config.toml
n_layer = 14
d_model = 96
n_head = 3
n_kv_head = 3
head_dim = 32
d_mlp = 384
vocab_size = 8192
activation = "tanh_gelu"
norm = "layernorm"
norm_place = "pre"
norm_eps = 1e-05
positions = "rope"
rope_base = 10000.0
rope_fraction = 0.5
qk_norm = false
attn_scale = 0.177
bias = "none"
tie_embeddings = true
parallel_block = true
init = "uniform"
init_std_qkv = 0.0709
init_std_o = 0.0
init_std_up = 0.0709
init_std_down = 0.0
optimizer = "adam_variant"
lr = 0.00244
beta1 = 0.9
beta2 = 0.99
weight_decay = 0.051
lr_head = 0.00817
grad_clip = 0.5
warmup_steps = 323
schedule = "wsd"
decay_fraction = 0.564
decay_shape = "linear"
final_lr_fraction = 0.1
batch_tokens = 16384
seq_len = 512
doc_mask = true
train_tokens = 115200000
steps = 7032
dataset = "wikipedia_en"
Each number is 128 + 32 x the weight over the matrix's rms, rounded and kept within 0 to 255. Layers, rows and columns count from 0. Numbers have three digits each.

# layer 11 MLP down (transposed), 384x96, rms 0.148, rows 2-30, columns 48-95
086180124133137146073115147084151105126150150145157118123148050112145066143130181085060134144108135178110110128096142119191092101065121146082146
125116079066105168148100082010091143102200128182096150186096092104121139111055165119086127159210123128073168025231240121164209140089139190094089
042104148098123116158110118114143109099119111107124121154125104096136148144142129143142130146126154137110148154112131121146050137129125064098121
141096119160144116140150135124134100113159144118161130164112126131169158129147103063125129138111118178152101121118170118136209110122113144099144
151057208161081096177112133127127127119126121130145159109136164113127137157163158212159121126179115080071089159131116079126109089104131123175118
132138124088081093163039123104167117183108154153043052152119079067138128139096161071152087124141140152104185130208116127098154165125131141154133
072113115145113120105150167138112106168164188140078201125132114105148149108112130151123139132179044083083128094137128129097148126123119106193152
157170173102148127095095066185171111123168162146088127163135101116116136078144156148125159126117149115103134101128126103078147096080118084081107
166120116195166094103168159068212118168124132183142130170160122081091114135114084120112167128135170173113102139114123182123109091139104149078156
159139149098167136149058170150140107125105129105096135118158077123068111161132132181093143098116205074083106158129111082110151137120033185103073
144128109137155160115099170119135129121129064107136227148148100148122181144107147104071122078089165145111163154091172177057150067110108135124150
129142071116109100118163130119112110000109086126099082130123151053150042150163187177147144181129163138127093173172130126173126154168124190146179
064096126109203151122221110151123058097213140064110116119150147109152119129132131088103129133102093228163078128099123092161082136098099168141154
164149143133108092117155149093139169150162116068153162098130174161135129167156137143143138143084153172150145123096064151149036098150174089139129
064162142130103153149134091131134142109117072156123134116128163101131111148107083161118159131194118138145124121166119150160047146136158127145103
173135148147118053101125132146165178131130073102111117122133176150112098096128192126120079114142077099122139130123181077094175093116130165184135
100161172131126168117144150189127150160091158107128133114100122156108105178162084125082141125162132084151166053128150152113183113107144118167107
203177159108162165145066122112106127070118126131139102161083103118119103087165120123145157130173117139134089182068160122136167163117120195134177
134065139128140076118117152082141128200148133122073096176157135115148165037127132132163113135144138050147154101128115139136119143138167106081132
132182109142169178106085140085142078115096166160142163145113147106148131107148172127092143161134128116111134135099136165155206135098152148206154
126139137112134166118096145043134098115128061133157149194167168092175087117097119087134111152121135148108127136112140143173147159092133122133168
094104138158118116082078145133162139113118104116150147135104077131123100146173112146103114137146149110165185100105113138108117087151134125122193
152149145074164133115079150109139137125161117123101108118125074103142108131172135128111175132161168131109207109107056187112208127093163181104139
115125129163120118106114132206195116123112143156128133138108152137092091159187135093162089142100034131130139077125098102132109148128101133178177
110076147097112188115124194131098136124100099134103096079142069113161128153142126124167091106094083129160153162135100127143105126103149115171157
148147103087076132189155122084143132115136098163113120141128053148175132135127137184117128140124079141180149157195121112122121169161119129107140
175176149124122125129172077113117127210143105125196141104139120109153092145114121097193140101139126171120135109133106105090111097166124088136105
085128131190117131118068174089114191100138084153139086154102068109114152211070133075144114097152139133150130151163058141108098110098165132178131
099112137168166102068101162169102121155101118125128174155149087143148083103102161118095073128190078089088127129095118102167100133055099122194143
# layer 11 MLP up, 384x96, rms 0.152, rows 3-30, columns 48-95
141144051092151090139104151163108174074095128137140129136121186096048233175128125115167153141029065081150171168166156111040084097155164139132085
140135044127116133161116070077146124169133139147106147154121114093116137161180152081193145174105104142101158089181143092118137090132117051141141
165105186146145110142131083115105171144108104135051108139172176152104104149049127181121124129172091089131158124140077152125148095098175164137105
142141090098156126133103114151137156190102085140123108133084158091145096153173036105108133118149182151187161154165149119106128101123084100100111
189162087185190133166189121118114119142113107111193147118088134186108093143157074141107100174075117118155120103093126150109095104179128134090102
168139167134166085140153180116107132106110132120114143123097119104145170148168137052101146180081153139154191157152108144193110122171114131133109
135103072145085102124073121096145144141132112146106152091109114129075146123111099091212092095157133173165142179091157133128099164129152145103149
108168096144148137144142111115111123114050133130090149173135110133067125135121117151128103156134056095140131173168157092098089141100182079170130
228181111144161046157097096124144183189126147116103127120160120148142143130159181100110156140126138104169112095171137090090126093173085124133117
108133083118119208145160154092118126091153156128134137165146117107117190111077169107181106163134105094108119150138112126097068053120118124148089
183193113105146097169098125082064121124138215103133125093161165038095144132169116147134091169084135131152130158160160111123090195092062123125102
105164139144143103190141159034150148137087124168115181110085120081110133118145103154110086153150127120106124140122066138134065163097109132190125
139114171103109060207132136059107129131071145190164114123178119188178148081096106102139096131168117119110138160092175097151067154145144146145139
144168179098122147164121137049158115183137142153065116184109130095079172136134153124137152122120112072126110127161098132082128100194111156154049
123148139144108117128148139064066090079188146178097157130087170129083146138147104106200182122142151122140151119135101163162131137166106089110126
156138096164100075101158124128146089145158138169160148105137083144158108130077083060166117127116074178160141100111092153150106131165078093124143
137136166134079093117181098088090141101136098148124198132154184086133133111088138136100126062120153124133159151141100110121139107081064127162117
171148162118132165132146132101089150131174084177054116144104140082038129088169159085156146103133140129142164152156116172083123136114110168138089
118075125173124134113095103099108199125119111128134115137128169097095118103140127127129142126133163133116198136153174146039136136185107119094109
108093130138104157163168159118184152103118199117092160144142097166094138168147164156111131147083096136122149149139138128086077084123154108184103
181168142074128084122135135075128111187128091125145093120113151164095109091147095148120113132107119129147160123175088096105169154101117141110124
127111136111134133138215063134124181123113088139124178067126153144099103102144138120108118145052098140157152148133187108094126121141147122134138
150143109083141119123118139145081144091161145115086128143143127150130099118135161127159129063137065127170170129107135187150117181131159135111151
156117108130194097138085094100062076112155124151137093104096121121091213166121134127163122070125125052155105139130135137149126076146127088158137
094102133155132088076095140079082170107120180107132155169120146099081151144069167101116131155077158075134114175092148141089126174095148125187103
128171119123144160164086150142086123103107119120143176150103156149151144144159100113102105146116119100124149137138122132164051126178169175124139
127164089170063109164132063096135172101112143107152093149168103127125158132145173127082101170142134156109145131151142113068082150083081056163130
179161152123124076144159088059119189141143102120079105076103210095061133102167092094211135101171137086154121105128145169035134129165130135101148